Part of a small language model's weights.
Architecture: rotary positions, untied embeddings.
Each number is 128 + 24 x the weight over the matrix's rms, rounded and kept within 0 to 255. Layers, rows and columns count from 0. Numbers have three digits each.

# layer 6 MLP down (transposed), 448x224, rms 0.11, rows 388-447, columns 56-111
131153146139106149098130123104143157111135139147077102099104144130139182070107087107126100139098121170163082162146124144169103127096175106153146128042155127099101121085
124104145167116132098099153161107157111111110175085137116120123133156124110141103160125130151134115127168093132128115091135153104136113147133118096098144135121122181114
177131097153127121093165089084121153099135064125119123128130097154101151199182164137126138109181133122142153099142073179164129128105130173083183099132164054089091105128
146097149132153118096133170137176135128145137143095123166103120139114135120107066156155152134118066138134136082119109127131093114130119140156141094165170144144126146083
085147124140139107134146171143137162133111156113155157117112119168154140117129145094148138131143159127171180114133114159107111129119112118145110135137114102116095130126
141116172131109119081118133143095143111187130139118134130164145096183099143098119116153105134129124156078171106129097127134093086128130076128138175085105115135126113103
115161138120141109121116110162127137123162107144148114096149107117130117109101161107131146132142096129095106156126169134131131135117138140125141156148064154140131141135
129155163114119117137125140124094130146128119132126119124146105115117138107149132116126125118133127130100123142144130154114157118101129124134140141131152132107107141116
146150123149169164122086135153121173129113166110130136124107148103129121153121130126131138112169149144107116180139083151151081098147113144067117117160117106124183140124
101129119099089077159124163131128097119107165157102142111106112141102106135126106129156138112094149092104110134147135129110154130098123121122127145110100120141121097135
159117165148106128129158146111133114131116131145114129126095142149132155118104112164151120137088124096109067114124128123112083117095132147113155151134137128125102130100
097142145107133135121123136133108144189098104076123126136094158129141126120127145137084145116150161127117162123119110167125120092136077144091159144133119180156165146146
107123159151110141127122158160135089143118099111122132111118129082140127077145109166154096108157153123127149125078157110146154086130117160142119146151168140121126170136
152107060136197097126100106126146116148154099109106131175116075122104133147143141160147095128120188121146127123165096111112102125123084143104130097124145099136123152195
146131128145124126123112130126070140102127135120144122104119112123143120166058142093102125144132151133129082124097140128127114127120148153122102167133163149116117143079
098125139096143112108126154161115177126091149127069114097144107112142121102110135128161127099132135109158134101179142164115129119144116151150132123122132146178134110151
170141105127108095190160128099144138195104162148133132148143129142123178119109164139156152130107109112155101143118156150156183158142156147155131091122164107078155164126
129139127133160078121167173121134173132137169094121127124137102095136125127139101110145158137095108131117120084127161129154066126088128115138162130099129123137163098117
098160175087099124158185120120130120116139168087120194120158166082142118143116161131081125166132116073159109120113130141139159133138124139134126114118151115171177143127
151153144096104123109160150151132114124123127147102141109113150125115133124118109165116127149124103123109132119129108123085107091105094093118160170084155122127121113120
089160117117124159113155159092161142118147173129116093130111115129158107147162117103152140124126105116080125135147136103110076100140107125113136159107109156138122172132
121132137124172124125119166163141131115155152135118166126116133142116117164096100111171141158141139130128114136084133148114102108164185127154146131112157149119112137154
143178138120124084146163149138127162162119114109124063115112186173137107073138147152123115105114146130127106088102120111131145113108127108144123144142173149101106141078
116130124142137149137124168169117113143174127155164163173139174127154122101157109104153088184122125142106124155184138128110155156143104132097177092134139120111106129134
119088178113107158132146114167154085137123107103093137091114116126171139114130156082080143092130138085143126142131099096070096115138107122094129117080134096145101151124
123134079122083157113120126146129146120133104149100117119102169136124122160091127160167121117142146166173099135141100070152147116089118144096138122129119117124145111108
145131144127126125127138138117146114127163146091124132138132114127107118123135115150109140145142124111127134134102103155127119084128121127132112136111212142142128180132
142130096138107121125147143145185114106098136147109103137149118137088133156117152099127124125145100123128128126101125115107111119176145126156126128119119114154138103143
097100113115156121100100168145120069121165131119129146122152107189104139087120114161137132116104107145101153107151152136122099091144094128109166110224135130109096121095
113082115121094172107114129079092146144128101157093105135107127097123148130094115106113091145122128176125117123104141067134090120172144104098130122102173145135123172137
111165135127124113097163117123136094106137138122136092131117108111083088143119150132174131134099135147148087146104150081148083108142118155100081093131136108118090149100
098102166083111121134069135089118131104108112129152129093141120124092130140168144122121051102119135120149122120165154091112113118123151156186191102159156141139147150151
100178162144127124087112148145135080128084153133166131155129149147185178140091119108096138172158164127093120096097146173113129107167141100126135130142087106127134095160
133171162096134093153080110143126158112120109198159159133110176141076152136103131143140101106083146105143123150107100078160125074140154085126123147108080122122134185128
083122120146182115114181134135133125118127118142129129151136133131150118131132147149171166113113117138138110157150129125150118122140129153109098136155127138120111141132
113097125139101096126088119112131147173130163147095156131088095085160123130093101102115145143115124112120141182150107098139137117163150100118121139126096096114120124150
129143131124158118120127128110124121105129143120093095180129074091120116130151156104164153138133097104157131110125127140111078062160106110106137114141110116155169182138
126154115103158160119138166106082128105154091115160146120143109153134065109120110115150121116113123090143151137123102149097104113179130117132141091171162143150136139108
115079133106098127071137182148171137089075155104090126134144139138072148110166129102086150147091160095101118155139148172143117141153129143146114145138176126112083147087
132156121110125112134117128167135100109144139103188115126123147120183103129173125145142133114085135140152173112137115149123106135137095136167103106161167093159062165073
088167156125105133130084097160121178140072137123093163114124177143122125100108113139119145120137174076082148152088131112137144091106134175178096115144153124090131148142
148148096114108122096131137135089151096124156157120106107125128109106146127110152130145112165131117139136197122109140130091108148101129135091131094114141154125136142147
112121102082094136136143077079138123136128160091127122080156088116095089136129112137134131128123117141154147114152138105084181108170061105133143173123119176158192113150
102156125150130086125201069109088156126139146117098149096076123129135132158140181127128114135148128131157127121122091108116077150138104179151116101146079129110137144153
137124104176139122146084097110102126130096112116119152134158138132167189147132135109143168103138130110136084160141170151109088127141127113107123122114114148108094112128
088113149131136138104122119099136178129103132124098151101162109111137093097103109117152106120120079140124168107107071137132155144149154165133121099139138139100121131126
133091148145109119128152124137128135100119120162127109108076132135126103111140139155086109132125097106111095077148101112131138171151181121126109118115118133151130122116
135115129176112149077133092113122170096102097125114100077178127104106115077128138158162124159141099186158116145111057166134140166143128147107118152170093124136106140116
148125126150155163139195151096078169095144114124108185141149150158151148139114143091131126157158114151169173132137118121113102112151113107113149126128153155137148107122
106125127121126129087093134143109138142159122138131095161096147123137140108147143190123137107106138131109137106116142096078167122108102161118146162094111130117108126118
101164121137139166127127088120136148104122121113105140129137090089072116162143106127108150098128104110124127142143140110130111112148170111099111146088125107111158088132
133092114140150138127099148150124145138125141141114132137152124162135146106086107124141144138108136126118093115108125142165183148139152133124168107083135102116129119109
155120128104146113125135080116184111173130110105151072136200120143062099101131120106070130141165109125136154140103118068168126153137150136108119152173113126142120114151
131157101120143093114160120123094167145152115132147132109079118129084084106074142151161099093160097099108095114118137159123125138138099134108138101131107141160095128136
119101073170119097114114108140130136126088159167152148111131153140150162136121126136122114157098167132116132126173116150145121109136117142128078109144101121124146135122
112178146150116116151117092099110141121161125103166102136152105151109151106121111105178124135081112109138128123118071104107136053128144122168130152157147130106132141113
107121150138180122121125119020106123204130120143114100106134097116142096080116169097110108111159162067109126114138117101125111174111094091149154137149170115157137086114
151131150171129148119121153089115160164106158131124145156120172089117128137130128107155091118112118125153108136107105167177129124068133115109099077128130148103106164120
136141123124114126164139151116127134133124109164123114129115130153123127129094146158126088135137159079138151151140166162139159134173099161113116111160124141150116124153
152096119148157126165110135118100143112166095120165137125126123159122122136117145134183124110090161072172084115164157133131151093104122098080115165141116122100203139081
# layer 6 MLP gate, 448x224, rms 0.11, rows 389-447, columns 56-111
122154149133139133156110143183121135108109139120164132130141142116089150100151153121115142139124128113149130115148147125133113120119151169130115137112129099122116123111
140081144089124133133177136115116124194103109094161138157140169111112105133148139132150107101141135103146170147099123156141116115148219152167139153100140119155127103136
179144132160154118111116180131156110150117156132156148151145140114124113140105159128101163192092085136100160163107149170171117107080137119166098116105112136085116164116
135122114107080174141140143103128132157128147161170123127141109117148131132139076147115182156102198100122141152138121136131141156078163109174092126162126108158146115132
121088095140114110108148131145157181126132096147098110103166148116098137146138132150138147109111081120128155103154110142139123095099099098164126121123088142127125129163
131122141160141135157144153127153137150123106128132095113122126132113133117131109140146164165141138134138150143140138157123148110133105152101136157136113132131138109128
127132144125126099122113103098112098140131117126161132105102145151120116116136110138122140146147153120163094158116128152126127129111134111134133153115140100117105081149
113151157112127115083125149144113133184140141135099096133089163123126161108118127145106138153148165146116145123131156159157147124135148140153141140132115115115146108093
107128077161070110138113209126153137151142130140127102103152108134169111136078117159107120126151142097114124102112118119080150119110096163126098109115068154118133099133
137126142157126109120131124132118109122111120157132117117131157122113113120138127100131106127124104116126135107084161112107126119149110116098109155127123114116143116114
155140162114114141126118129130132088150173133130089127139140084162119128157090113142113107154148137127072081106136133135127126134146134127117131111131155104123092096108
121130142111143137075128142093105164104146139129133131127143106132080135107128125155128151120139155134152113125125111103155157097145148109114093131111150118170162131168
121146184070123133159135111110136145165139133111151125140144150151195151147150139153113105116126149069140133132174122107107142134088132134153153141125162084133059119110
125151128140182131099135124145141128137178168114149127125087169141157125162112172144138138149140120139139141135124119155145128120114149116116129095139125127121142162090
140100116123107123123149120146140127096172131148099140136073098162141107132136102160135126121118150111125133110106130111113141140130137142135121136126102143105153113139
114182106159075146144127123132107155140105127141120093151112148140143136115138140142140124165145098136145153114142148131142143142126075112142086138125114124100135150145
126116132088118142187133146127154071165135139110144160161160163165118116104114142169097034155131099103155130112109080132159127089127159158088114114122095109167094143120
152145157125156155073153135143159139145127146071161150164106148117107109137098112101109154121145152152153160102104136117134125160137141146134144125104145154106171127140
113143133167107069101124167114119115173133121174135094124107155096140133129133134144097100124141119113093162092161116159175117138152144124109106128156097119140126143130
117139128155096085114133103166146105099088171107119108162129166138093125191143163153122143099115148140102144168122143144114106136076166166132111097167081107128172128153
156147141142110106134146134098106113140097125148111066126156134106138138111114156121095178069137122148155181110179150149140121152137106127128114134172113125155124126132
149112122131121133168146110147098137097087185112131136120138136119133121131172110096117107119133130098137130158186149129137097170145155161162156154141150149165141153155
094154107169131102123140152111104108176113116134110124139128097091105149148105120135128117087193143121123159094191126121087107076134123141154075138120193148158129103111
139088150126138139142146122096115155136145134138150172104121172144137153126109155102128148115145126125142122125129104141148106104146125149134147148132119097181123141125
088144123145069086135132124119138093138116181119112149160143138140138154111120123157151096092155171143163107095137141128115150147101122162082115105165138150160138093098
105133085137119090135066166094097126118093099137108086134127130118117158144146110138147117117101135118130131161141183111109135177144142111127123198144156127174126105115
165126142155140152109114123144108145114114126127103130095156135152154111125146112136117149136151117108161112144146109154152148129127119100115126121128131162129123111141
138140122121148132128143100113146144171131124142101111120121141107191156156149197124086144090093090120165107123096127130128150062093118156119134132114126102103154154105
150082103094103119128119168150099126154128118097135129110142148122112118132150120089120087103146147107096147135150098113129146137128096133119140154124142127117112130136
136138106106146161133175166121101079099161120121121104189105133088084182163166130105117134146150109118088154120091147109140113134115119146128151145109151165074189161070
103130151103137154179078165122146134090090180163078077098127125128122126134123114141134083136104120111119141126129176131148176129127091157106123107154120127136120129121
175125113136125162104151124107095102129141142207087160118107121090123131166113106153153116114130097162172135158110130076126104148110073112084118134127112111137087089080
132093133123095108134141178135101155158090117099140108112139166141121124145123115104147180175085073130092178104137084146151084155125128150092141100132145104121146122084
151134129124104124131140095130118105138122123137158164102118167119122070097104105144133106180116123155121153103161162120154109168148134147166118125121167149131162119082
092160128155128106149155104157128140130113120147130129151161156105117112145149161135143148075161148157125126147129115126140059151136138132149118099143113150165157118131
160142135123167111175116144102121168114159108191071121121168139160113110151136132146098112126124149118141147063100117168141078102206125121131087165133134132156133159152
136134143171177140117118149118128129129161122169114103152111178131109112086131128120119110086134119185150141128125147148154102142175129138133125105167087160155154136148
112097086170122109170174203149091134091115135152130110161129144150167163083159169127107142169116176124136139145090146151156106176109145134114100126154140153143140091106
119171138058116148141124160168114120168095120152106129066118155133060104166116140123117122111171184152138171122130128121195162140148106117122131133091175134127110173112
149151095093121112132102174112104072130121132135103159115099175080108080173162105140124125125123095126115089138123156069115104156147115102128143151148148082139147164120
117143138114102129208131153135147118108137107144117134179084091135105126104115128146112127154118107149108159153125098156152108130161157178121112152139136098169138175130
127108161126147117084122142159118112139145117097133150078150127136082131143129145168180107128119113122123150141109133141133127138129134084145158093147139131162138115096
127087094079136135123131152215152167177154103183128124132136092099083137137172123101074122136093136120098147106096147124113168103090128142144135126145122128138102173123
124150135160114162106138130122202101126130166125191144156174118107113107140147111157132102145104157126123126123125126119137145123126113141153149136151162119128139115112
111154175147119149129147140146184154126138183128106100155149112154056126124077115111137132159147144142136126131142146157110117088143110138145141107113107103119103097105
161082141155128137132158148123144126145122147127106147115099128113094105091089127161182142158154155145110151117098153126128084089123103112106105147150132158126135113169
118121142134101129194177097128161116144110155153090115139117124155121132129097104099131117137110130117148154182179132144118133138082092172141149148130115146173108107113
123105109120121089081103112108150136127120131154154141143110139116119120113121156097076156080111134116119160131134144113102121167140087141171152127173165114137108146160
111126149143144132153148138078110142137116109140132079156195127141126130129095183132128146153153076122130102157140120152121155114151094107105095156160104130148119105120
112196113169120117144122117112108140135097142141116104162140113157102096132132120134132121118129153090080139112154158168104126176129090122113143134124163171144108123111
174115107096117116120118142100116146132135144144104081128144130107106099123123129154130120109146110106116165130132153115131106154147130106138143153121126148114151123096
089123119125075137168127149165087158120144142082118126109086142188152128139134140164148088095141141114122103121123100161090135133159151113154139080122120077147126122122
130142128099152113097065159184165146143126132123134155114105107139168139145126111114122089150098098109160160107131156101142159162111164150087176115128128156137139108152
132122165150137141157174104086097126104133157187135133124095107110126123108108205139150133151186118142107101059148116141065129144190102126140131172127116161166111107138
114124152122126100148161135148132110143132175099153145125163176116098131105141127138128127145153117096108143151128126116137122155121110127120136130137124164128135140148
137139113127118158184087153171156108068132120170104053152075124130106140100136117139101135149126146158145123158084070139080122113129149133129132110130092139115085099099
114116118127148104149120099118131164148134118136084098139134082129139150123162166133142149175154063129120126132133095086116118140147124120122170135126104084144126074113
128111118117128131118119138129128128113150126130150131113131120139126132117105115161159146081152177088131118161094154129136101163117109140132153141123122092101097132139
127101149136116135130170178101101132107089126118139153166130137159140117119112160156137121141123137109128109156154128150108169175162123132112141155149131101152149135092
# layer 6 MLP up, 448x224, rms 0.112, rows 389-447, columns 56-111
129131092121143154157164106082119114119114104119140127141119114146106122134114127091151149137131149133108157078103122168135135139099112095084142156138140134125111097107
186119094145088146085128078135140159082114099181143136155124086089111138110104148100130138070140124139171071132119126119160132128147108117109147094138130097134139173113
126100126128108149114154103153109144127112106115138130108134139112097131109166094134117109125179159117162129096134151122134098190124131102167150115144108145155128127140
131167165138143081124110093158150123152160082168144157130090150169128087153162175119106157088135086158174172131113170176128106115127149131118143068120149131113140162103
150131095140133108111127160138101133145140112170117118128157113148092096142149136125165155165104124157102142111164117094187154136107131125110139133142204088145135095148
152105128140103139124133170130093119145128103175137128159146136163098115144128116149120112129117104154125103138132124148126116140150171100118132139119145152149111126152
145149163152108119141133120092125120142129093127104125116157160124128128122099116119111154153132102099107208149119139124132096118092117143137153118170117122140157137116
108153132130155114134084125104076134133127120119137151140141132125118080150149093143159104150077155120090148155062138087139102138186134126095106135141169128103161148137
083105140076120146136145155106133120150119138102130115149152124116124144121093093150148137117121123120111144169103133153151088105121162122137100147151087097153148139102
139125094166104163113104176089118137134121070147127112116130157126111133108122145139143151122163106143116146135160096111122134150132112104143128127129109085118127124117
138089109130175102140154120117132103048161152068141145117124114115133088149138134116146121139105101122128132100155128075097145138121098126135103129132117123155113132113
152142156108159165155202147094112155124130176137115132140167126165132131156070118139136112150137113162119167156075133135126117124114141103144176141104129144112140148134
161091076158175151096097115140129100116119162138074134094095079131107101105163128136123135117112091171113114083124107100120139113131110117114139104122106141146158138207
145196100148133138093133108139122119169157144126123125118129124160109102108074116093127138089108132089129136128108097139133136122113133143107128092128115101154132085151
118164146134140142128130136090127134119124118145129159159146150097158138158089172131146082168132138102149151105172080138127166097146167110131134130125115126110093087150
095162144139093131116159150130098115084139122131121156133156122134118097124119127096118139199117172105102125156060161138147108117109095151154131134140127067167144129128
125134154082110111164154107117151119147156146161085139126149166137119132129125119195118097156165131109136149144083157110117102121116118139106122112145120132139110170149
138126158148121132122134093153080109115174120140087129112134160141096124130090144133133138126148099112107105074107116132105142118142075125180130148106106138129089155093
125094124118100137110123110113139126126145139146151154117114152130131066106192105125129141151113131116155121124105162102145122111141113101135110138081092135131128157124
107133136100112115149117108130112114135102148103098127136123160104129105114135122148081147094167157121114102159195151102130095088107130126138122105150133111135153099162
089086111103154133127098144141111165137148131148111126153129140124116093135117117144080109141112172136106154156120171081138177091116174121093107119142163140116121154103
161094093186135111138160123136121121173157170148099128133132143083139140100134102121117118147150125121142107123107134120142088112133158140159139090105146141149117157104
104144148160062178121138140111142117151165118124104122139140126160141127122079121120109152111163160105130177160133173115098123108121125104186124122158143140155111154156
112127120141135170139138130114095139140113120115125090137150155152156104138119138102147118165153125113103155148128126136145114118123125128104136148159179116138191149134
126125160167153102130128144110197137117159162106116159089097112110136160102144119137132130102106129149163110074089110138123163125150119158150078116138117125102130167126
120166118140158120183114169100109143129113118146133122113115117109121087128142093101123153113106123127109144125125146137151194136158166168086140134142168139172148149090
145139157113152120124180136093106104144137113154142162110127130133117129137132149101153107143153123137137097141098123104161136111137134162145113171126135140089100169111
140116093120158123143106192144146119110110104131121126085103141127129132077094144113079165163161167152116154094152133142103135157117100135109228143120130133118126105144
137122095142092124139135167125098163130134101133144061132119096150108178137148141141157169163126140127115166161099151162163125129093120106128152092116121099138108113152
114105078130110118113136105140123074160111147142112141122108145116181087172115114153123129100085116146145124123078123120127098184160136094080124179132062127153129115135
122138147120137081166141142122153101124123113094143092090181163122117116090175129140120114170089118099140145141148119091159108136106127134130181099142161124097172095137
156135126145150115103128123133165157126123125081113125153077169172090128112121130133116117134161104096120123149115141166123141148145120138171156146145131142088096099083
059157122116141166115118117135171129125153145144098147109161075116125173123152129124106101117164156157147081123140127111111154129128148096160122134140130128141127168156
113100121104128098090176149162130125150118085136166139150107104112124145094104159125180156112130133139141191097153112156091116112129058129142122156141100149094101157120
138164128138148118150151131136132201140122138129116088122101149097087099148095078125133156081133117145121152122171123121111099128148093113142112118130078130097132119104
176181115196134159113153121099127114089149110101114107146100138133103169132134162153118150153155090143104119104137059167131171086157062142166110156145123143194144142141
066131131104113119124116117100134166121116143096188113123132122172133105121124140127143127114097131049169146153170122100110107083103149132129155142122157122143106114122
130077132127121134101129095077134123136094132144091123108139165085175166143122115134148147126114120161105149146087135140111145122124106111144110128137064091155122103118
157137155102121154110143112127130119088154115145088185113093174152124171139130109124102137166147134132106148134150162127152138129166123100132118088140162163101122119161
153137123126125115168147109149080189106152117139092137129140118101103146098124104173120094095144107160110093144134099091125077122129122171083141118117111102133146152120
127116106128119100134132170149109111158130133124096157159150130074172155127129149106097143109129087165126155121160144133135065081134081130078128100127153121151090174160
110095116158159118082128118145075113138168124114144145115114124151067182132168067150133154137127163131125176107117123150123139129161170121113102124105149150109139112098
143173116149122102138170123122078144127131138133140127153127141137149162135122125157154161138108112122128144163146082097151109163132098095102137082110132190070137106129
199102098132127130088084082154127126144145184143148109137142149072124104159141133118125150127131134144101112183131142112121133169135130147104156081165133134181116115098
144119135085144101135131176165113130153123129089149164140161138149105125087136132161127117124110112113150115124135126118122135100100126170155107139115136102132107138128
159108112132107137081136112172175129121125107144143160138130164116147117142186137120134125126083155150118150114115155158158129142122143133112129114127127161139118088112
158171152117159116051118135097117146097112109104127160151144106108144144163133148100109150160142155140103110135080117130127105125176115120143095146161146082093167132156
121176110142139120167115099151130097166126148155112136140107134178097120141131112133085120154138118128167133179131120122157160100159140129102125164120160146130062113110
107123143109127138134119141166081132143113108143117136143135144138125140130151110072097131136108131120131142123145153086125127148120140185130115117112158141117130128136
112097113106129133107123081128084163080134120124111078142124121111116148128135154109157091114168108121129141129084122145126124137133117120141119131110161117131085099130
076138097090123140142098137171131116123122126118133139147138130116160131119147089146126099159121140129143115106140104132161122096159146165115125113139126118122107160109
126126068124128104130146125160146147137105113151138141114128151115095101154167088129141130141135123119160151145099171087120128139085139146096096133075131134110116163128
104155112159121121166165137120109132141133102122164135133099091173094134147133109164094146094100097090136112123142138149106112102128146130114144138129148141190111118110
123136123139114134125113112112101120095097137125142090092141107149155150141148093101150128132126092143122132135125137148145095085085153135166102102110114137129124135119
095138155173115098118113098136116127163152183115136136139107144156121135119130137116170174135107120084125133147147131112125156082174134115121132143187133129120102154099
139159123114164157103160105069152152134131165122128161135107179152129165119128159044182132096122157142114140127118140096112124113118115114160124143103118125128153093180
155127130128075149131139121182161124098130138098165137088131177137090151110139073108140132139072149145120107156146166131144095185118151108136103105165151137086135179132
155150127097126191117154145139154131123128125128123132122122112125179056145113128115131126141127120143156112079161095127111145174112134113126124092117100124105140125108
093112133122067168101124112078119153094100135136109094102130157116150133097110202163150161127141107134112097119161114153135117101146101140129094136166110125138145110161